From a checkpoint of a small transformer trained on Wikipedia.
Size: 8 layers, width 384, 3 heads of 128, MLP 1536 squared ReLU, vocabulary 8192, 17.3M parameters.
Each number is 128 + 24 x the weight over its row's rms, rounded and kept within 0 to 255. Layers, rows and columns count from 0. The size above them is the row's rms in percent of the matrix's.

# layer 2 attention output (transposed), 384x384, rms 0.0427, rows 96-108, columns 128-255
size [ 93  97 102  99 104  99 102 100 100  98  98  98 100]
[[118 108 126 110 114 145 148 127 135 125 126 142 145 123  91 102 157 146 174 102 131 127 129 171 111 131 137 142 119 155 142  83 124 122 117 162 148 130 131 103 127 104  90 164 126 124 116 161 149  79 149 128 135 140  87 134 143 163 101 152 113 135 169  82 119  74 136 161 144  91 119 126 151 130 110 141 135 138  79 131 174 134 126 116 155 122  67 125 160 196  98 124 138 117 148 150  46 122 154 139 163 122  66 164 110 134 113 106 130  88 105 138 125 118 128 114 181  63 146  82 122  93 104 133 122 111 101 146]
 [159 106 131 157 147 106 161 117 124 138 143 128 146 111 126 150 153 132 138 135 172 123 123 156 161 162 148 127 107 145 154 125 101 151 116 129 115 127 149 132 116 141  75 160 135 134 176 155  87 132 152 114 118 112 147 150 131 126 155 121 110 117 141 112 102 123  91 106  88 150  85 125 131 174 116 163 132  73 121 137 159  92 106 147 137 119 118 118 137 150  88  83 146 142 122 135 155 131 116 125 137 130 134 133 127 155 108 167 128 109 109 144  98 176  98 120 147 130 143 119 137 136 133 138 111 117 179 112]
 [118 151 147 141 120 119  80 131 140  96 150  81 128 143 130 106  85 160 135 152 121 141  96 157 120 151 137 130  90 163  89 179 145 141 140 122 156 155  71 140 170 115 141  99 105  77 138 119 101 149 120 133  79 148 130 103 159  80  95 124 152 127  88 146 164 137 135 169 105 128 120 125 114 126 135 106 123 110 138 141 136 135 153 138 104 164 113 130 125 125 130 177 158 170 139 135 167 109 139 121 124 125 145 128 101 122  93 154 176 123 140 135 158 127 132 111 123 140  93 115 135 162 165  72 127 159 108 106]
 [152 161 120 126 156 121 142 150 167 139 147 121  88 137 145  88 125 171 157 110 121 114 154  67 126 139 108 153 166 101 135 134 169 160 144 123 104 103 124 138 139 147 139 140 122 122 103 101 136 100  87 109 160 155 120  87 114 163 110 114 116  93 147 158 136 157 141 127 159 110 123 170 120 132 177 127 153 126 135 111 112 130 126 157 125 105 142 183 100 111 104 115 110 100 144  79 108 123 145 128 138 128 121 117 105 173 176  99  98 151 177 146  97  65 171 162 106 113 117 123 107 121 128  77 124 123 102 170]
 [112 142  93 115 126 129 128 123 156 129 136 137 129 124  68 104 134  93 133 112 121  98  85  92 135 126 113 103 136 124 116 163 136 151 149 146 122  82 144 143 157 115 116 164 130 148 137 126 104 137 187 138 104 122  91 133 135 146  94 110 120 116 107 125 114 108 167 104 156 141 146 174 132 109 112 131 135 149 105 142 110 146 172 152 123 169 135  86 128 140 154 120 113 176 136 154 154 110 152 147 101 107  98 143  78 111 125 110 166 118 109 175 156 120 166 138 142 169  75  89 143 120 156 121 100 121 145 119]
 [114 168 107 134 126 113  98 162 166 126  99  88 113 138 117 108 145 118 104 112 166 142 125 126 126 111 114 142 150 128 136 129 113 120 114 101 137 131 121 115 133 127 111  96 128 136 135 106 159 157 163 110 125 170  86 170 127 127 121 131 123 145 138 126 108 121 113 158 157 137 141 117 175 133 155 127 126 128 127 147 150 122 169 145 131 134 112  94 109 109 154 102 113  85 133 158 110 125 110 116 118 113 105 132 154 127 183 141 167  97 100  92 135 123 127 120 174  73 130 121 179 129  92 114 139 146 128  78]
 [142 110 109 168 138 170  84 129 145 136 149 155 105 128 109 129 167 104 121 131 124 121 124 128 161 153 138 102 121 110 155 149 139 132 112 164 197  96 139 100 107 120 131 112 134 139 137 110 141 147 110 133  98 125 125 109 172 140 152 164 149 103 120 130  90 178 110 126 139 128 134 107 144 107 131 115 105 117 117 118 137 154 130 166 118 101 150 163 134 101 141 121 169 128 101 117 149 101 131 137 160 130 158 101 132 140 166 138  97 112 129 108 134 151 131 124 148 161 143 162 124 115  97 146 152 103 156 121]
 [145 102 104  91 125 163 115 142 110 104 146 137 152 138 110 186 146 138 131 113 138 104 106 153 116 104  91 143 119 104 123 122 158 148 148 108 114 115 145  93 153 160 158 154 116 129 109 138 142 128 104 138 171 133 146 125 151 173 123 118 119 101 166  98 121 122 174  94 131  93 147 119 113  75 115 111 152 133  83 135 115 112 146 140 130 100 166 159 129  99 168  93 111 100 129 116 110 153  96 121 117 148 143  73 113 135 120 152 123 113 109 128 142 107 128 106  99 145 158 124 144 140 139 119 164 128 131 146]
 [140 145  87  69 134 126 153 138 122 131 116 120 122 108 152 156 125 138 128 103 131 116 127 100 147  98 109 116 105 125 121 100  77 133 148 114  98 139 173 185 153 140 158 120 129 158  59 116 104 159 102 120 150 139 117  84 102 122 144 106 140 132 139 132 146 112 128 153 110 144  89 154  92 118 108 124 129 151 116 117  79 115  85  83 178 109 146 132 124 101 114 147 108 146 159 111 129 106 153 110 136 121 110 149 113 134 131 113 153  79 150 187  88 118 135 145 118 169 179 158 125 119 126 152  97 140 125 107]
 [165 138  93 207 148 111 169 122 128 144 187 132  85 141 141 153 107 145  78 119 111 144 102  93 124 110  93  87 138 146 113 145 120 159 119 124 150 150 121 183  91 151 149 122 138  95 136 127 131  77  97 107 112  81 134  82 133 135 147  71 130 137  99 129 117 178 103 131 117  93 165 207 126 136 130 140 139 121 109 155 106 122 113 103 153 106 170 128 129 181 159 137 103 139 114 122 114 112 142 113 130 158 128 101 162 194 105 137 114 132 139 135  82 164 124 123  84 117 106  84 120 127 161 147  86 125 150 119]
 [143 140 164  78 105 100 152 108 135 117 139 160 115 117 137 136 108 124 170  93 133 120 139 114 120 113 110 122 126 108  85  91 145 131 136 159 103 131 161 103 118 122 158 133 176  98 173 105 128 132  96 148 107 137 114 133 138  94 100 124 142 124  81 134 108 132 148  99 150 153 112 119 119  72 138 153 170 131 107 168  90 169  79 109 139 122 121 139 134  99 129 109  83 170 136 163 117 109 134 125 138  95 108 167  63 103 136  96 140 123 116 132 162  91 194 147 119 163 139  58 122 106 101 125 136  90 102 112]
 [137 136 113  95 148 162 132 173 143 117 107  87 130 106 108 122 148 113 134 131 117 125 160 118 128 144 131 143 126 160 131 163 108 135 111 140 141 128  77 128 143 118 121 129  75 129 142  73 138 129 148 116 102 139 141 106 169 113 131 141 132 138 114 102  88 124 110 122 154 136 148 119 134 127 127 117 148 127 164  85 156 112 130 115 148 168 137 141 133 146 159 136 162  84 156 133 112 121 134 117 116 121 124 123 169 148 170 153  99 103 103 111 128 104 112 133  97 122 143 156 131 138 116 103 122 161 111 104]
 [101 180 111 122 113 134  96  48 123 175 152 107 133 126 108 103 132 171  70 110 120 109 137 142 141 137 131 105 120 150 170 119  96 127 130 154 135 142 166 112 138 139  85 135 122 152 117 107 165 177 145 133 116 112 123 129 192 125 140 108 138  74 146 150 129 157 129 123 103 127  92 122 116 127 114 145 114 121 111 153 114 115 105 100 142 124 119 154 109 121 163  93 147 152 135  99 158 134 146 100 132 160 138 164  76 145 135 152 132 131  99 155 150 171 102 126 151 147 141 114 109 144 100 118 107 110  90 102]]
# layer 2 attention value, 384x384, rms 0.0547, rows 97-108, columns 128-255
size [ 94  98  95  97  95  99  90  98  96  92  93  93]
[[137 157 140 116 135 111  94 147  84 120 113 122 119 136 102 137 152 132  79 101  86 162 116  86 166 115 113 142 127  83 161 145 127  94 115 123 146 123 108 102 168 100 164 142 146 145 118 162 120 109 165 115 151  99 187  95 140 106 171  87 172 160 155 132 104 117 126 141 182 126 118  82 160  93 145 155 161 151 136 109 142 136 171 116 108 134 140 171 103 131 175 116 116 104 126 170 137 160 112 141 141 118 136 120 141  98 165  96 144 128 156 124 135 114 131 104 140 116 112 155 126 112 106 130  96 129 147  99]
 [105  89 117 163 102 148 138 120 145 161 109 153 167 129 140 103 156 132 113 151 152 110 109 176  97  98 101 132 132 125 136  96 182  98 141  90  83 120 130 143 109 150 138  84 143 127  37 116 126 116 129 167 160 132  95 107 146 124  68 120 136 127 123 113 135  83 119 153 148 147 148 145 155 168 137 112 111 127 124 151 155 166 119 144 146 158 135 114 110 134  92 113 139 116 145 119 103 121 132 136 141 125 128 125 180 140 140  73 106 124 114 102 116 121  66 142 101 138 153  95 121 128 111 173 108 101 102  94]
 [ 82 103 132 166  76 142 145 140 134 140  87 123  79 147 149 142 116 188 143 124 137 135 117 125 115 141 124 127 153 146  99 128 145 131 135 124 153 159 195  94  80 109 110 115 140 124 135 180 120 143 145 158 113 143 104 152 120 109 153  91 153 136  57 118 165  91 108 113 115  98 140 128 131 134 147 125 111 108 129 138 131 161 100  95 140 141 127 124 153 130  72 180 102 146 114 115 112 172 123 103 127 137 136 105 149 120  88 106 140 109 109 110 125 106 125  89 128 104 151 102 167 147 109  86 114 145 122  93]
 [143 140 117 168 173 111 121 135 130  93 138 141 100 140 130  90 129 136 117 104 124 139 136 117  87  78 123 136 137 161 144 141 137 177 126 101 133 120  91 113 165 149 103  59 118 105  89 120 124  91 138 105 140  85 163 141 134  93 158 135 100 141 108 122 108 129 107 163 151 123 119 154 134 131 191  99 118 155 138  85  96 141 138 143 131 128 153 121 137 133 115 122 162  83 133 115 116 110 130  77 125  87 102 155 167  98 102  99 102 125 102 116 120 105 115 119 117 135  94 126 156 142 143 143 138 152 165 171]
 [147 121 199 101 120 167 124  79  79 129 119 119 130 144  81 114 131 148 117 104 138  98 171 145 141 117 125 145 114 122 140 155 171 134 114 133 131 107 103 120 123 145 182 158 140 140 100 123  94 141 114 109 125 138 113 105 124 181  75 130 127 108 151 143 140 160 145 101 125  88 129  90  89  85 114 132 140  91 169 151 124 107 113 160 134 125 127 118 144  99  71 157 140 115 108  96  99 102 156 125 147 144 114 111 131 130  75 132 103 130 165 146  97 139 129 127 120 132 110 172 104 125 127 125 109  90 118 158]
 [113 166 121 122 115 183 127 142 122 102 152 109 126 117 197 125 135 130 109 113 138 151 128 113 123 136 122 142 127  98  81 130 154 146 105 121  82 163 117 130 133 136 117 143 103 128 111 135 113 118 113 119 125 130 156 113 151 112 136  79  92  60 191 111 122 137 134 138 128  90 133  91 101 109 131  78 128 102 106 123 140 124 142  94 175 142 109  95 163 132 136 181  63 143 144 121 110 127 131 104 129 145 122 172 135 132 138 111 178 157 155 153 117 156 100 140 114 131  82 118 115 103 108  77 104 120 107 154]
 [ 99 165 111 142  91 146 150 117 132 132 138 168 116 127 159 125  94  97 112 153 128 184 120 108 144 122 180 161 109 100 173 121 164 157 145 124 179 152 133 144 130 142 128 113 145 148 148 144 111 165 101  89 167 154 158 119 121  88 122 151 125 107 139 138 135 161 127 115 153 122 129 199 127 173 146 143 121 149 138 116 128 163 137  91 139 162 129 130 118 132 128 129 148 168 112 129 150 109 110 145 113 170  94 155 103 100 162  98 116  92 126 132  95 132  84 128 149 142 140 117 160 129 160 136 101 150 115 128]
 [128  96 132 124 135  87  87 122 161  95 120 152 125 127 146  88 106 147 132 132 167 125  97 131  84 148 134 127 129 121 145 102 135 103 145 136 152 133 100  98 164 109  88 123 122 107 176 128 146 100  97 138 145 131 147 132 157 141  81 167  97 132 108  95 132 146 144 118  99 100 125 165 103 109 121 158 131 141 138 169 100 124 176 165  99 117 114 157 127 128 143 118 174 125 179 138 122 141 103 110 131 133 145 123 151 143 174 138 144 148 142 133 130 134 111 129 107 148 154 117 122 147 143 127 193 133 148 146]
 [ 92 119 116  89 160 173 104 134 108 144 109 134 148 177 144 131 116 134 140 153 141 132 114 102 137 154 146 140 133 122 148  86 125 117 135 112 111 164 147  89 190  79  94  70 109 138  90 179 164 193 108 126 132 133 139 148 183 143 117 137 125 115 136 131 137  92 110  65 128 149  97  78 111 151 145  82 109 128 123 139 145 166 125 122 120 150 114  80 149 131  93 111 144 127 164 125 153 147 137 145 149 104 177 132 168 101 148 104 129 159 131 140 122 111 129 149 165 120 136 113 124  98 136 131 122 132 100 112]
 [110 114 127 133 132 126  98 135 143 167 104 141  90 115 153 140 100 113 127 157 155 131 130 129 123 152 118  98 145 113 118 162 124 156 165 138 173 125  90 144 102 125 103 133 109 135 165 138  99 120 179  70 169 134 149 124 128 113 130 124  91 128 121 126 114  75 145 155  97  89 106 188  86 153  94  94  88  92 127 138 132 112 127 162 139 131 137 127 149 157 165 120 109 104 124 132 103  91 141 122 138 125 119  91 183 143  99  92 122 135 154 113 159 128 144 104 119  79 106 146 104 107 138  81 140 130 127 113]
 [147 120 124 125  79 144 117 121 146 139 132 144 152 134 137 159 150 119 157 135 160 101 109 115 112 104 119 120 134  96 139 150 158  63 132 147  81 118 121 141 115 102 131 115 148 118 137 186 159 134 117 162 141 140 105 144 109 144 110 112 123 102 132 152 166 119 140 159 132 143 145 161 124 109  85 120 113 152 104 128 108 188 111 111  89 111 103 108 172 113 148 134 114 144  86 101 151 105 129 125 152 123 134 115 151 102 123 145 136 133 116 105 114 166 102 153 136 160 111 157 123 144 140 128 144 171 141 103]
 [161 114 121 140 120 141 163 136 103 134 175 169 120 143 159 105 155 127 101 127 167 132 128 149 116 150 158 152 129 112 142 144 122 149 132 110 125 129  89 108 121 123 121 153 162 120 153 107  81  85  94 108 110  98 164 144 144  92 109 113 120 154 158 137 128 155 157  89 127 149 150 107 121 155 129 138 124  91 147  83 185 138 157 142 120 135 111 108 148 146 113 158 109  88 155 112 118 132 126  90 127 121 167 106 146 165  79 107 166 117  94  97 110 113 128  99 124 150 138  92 149 109 100 181 129 111 132 146]]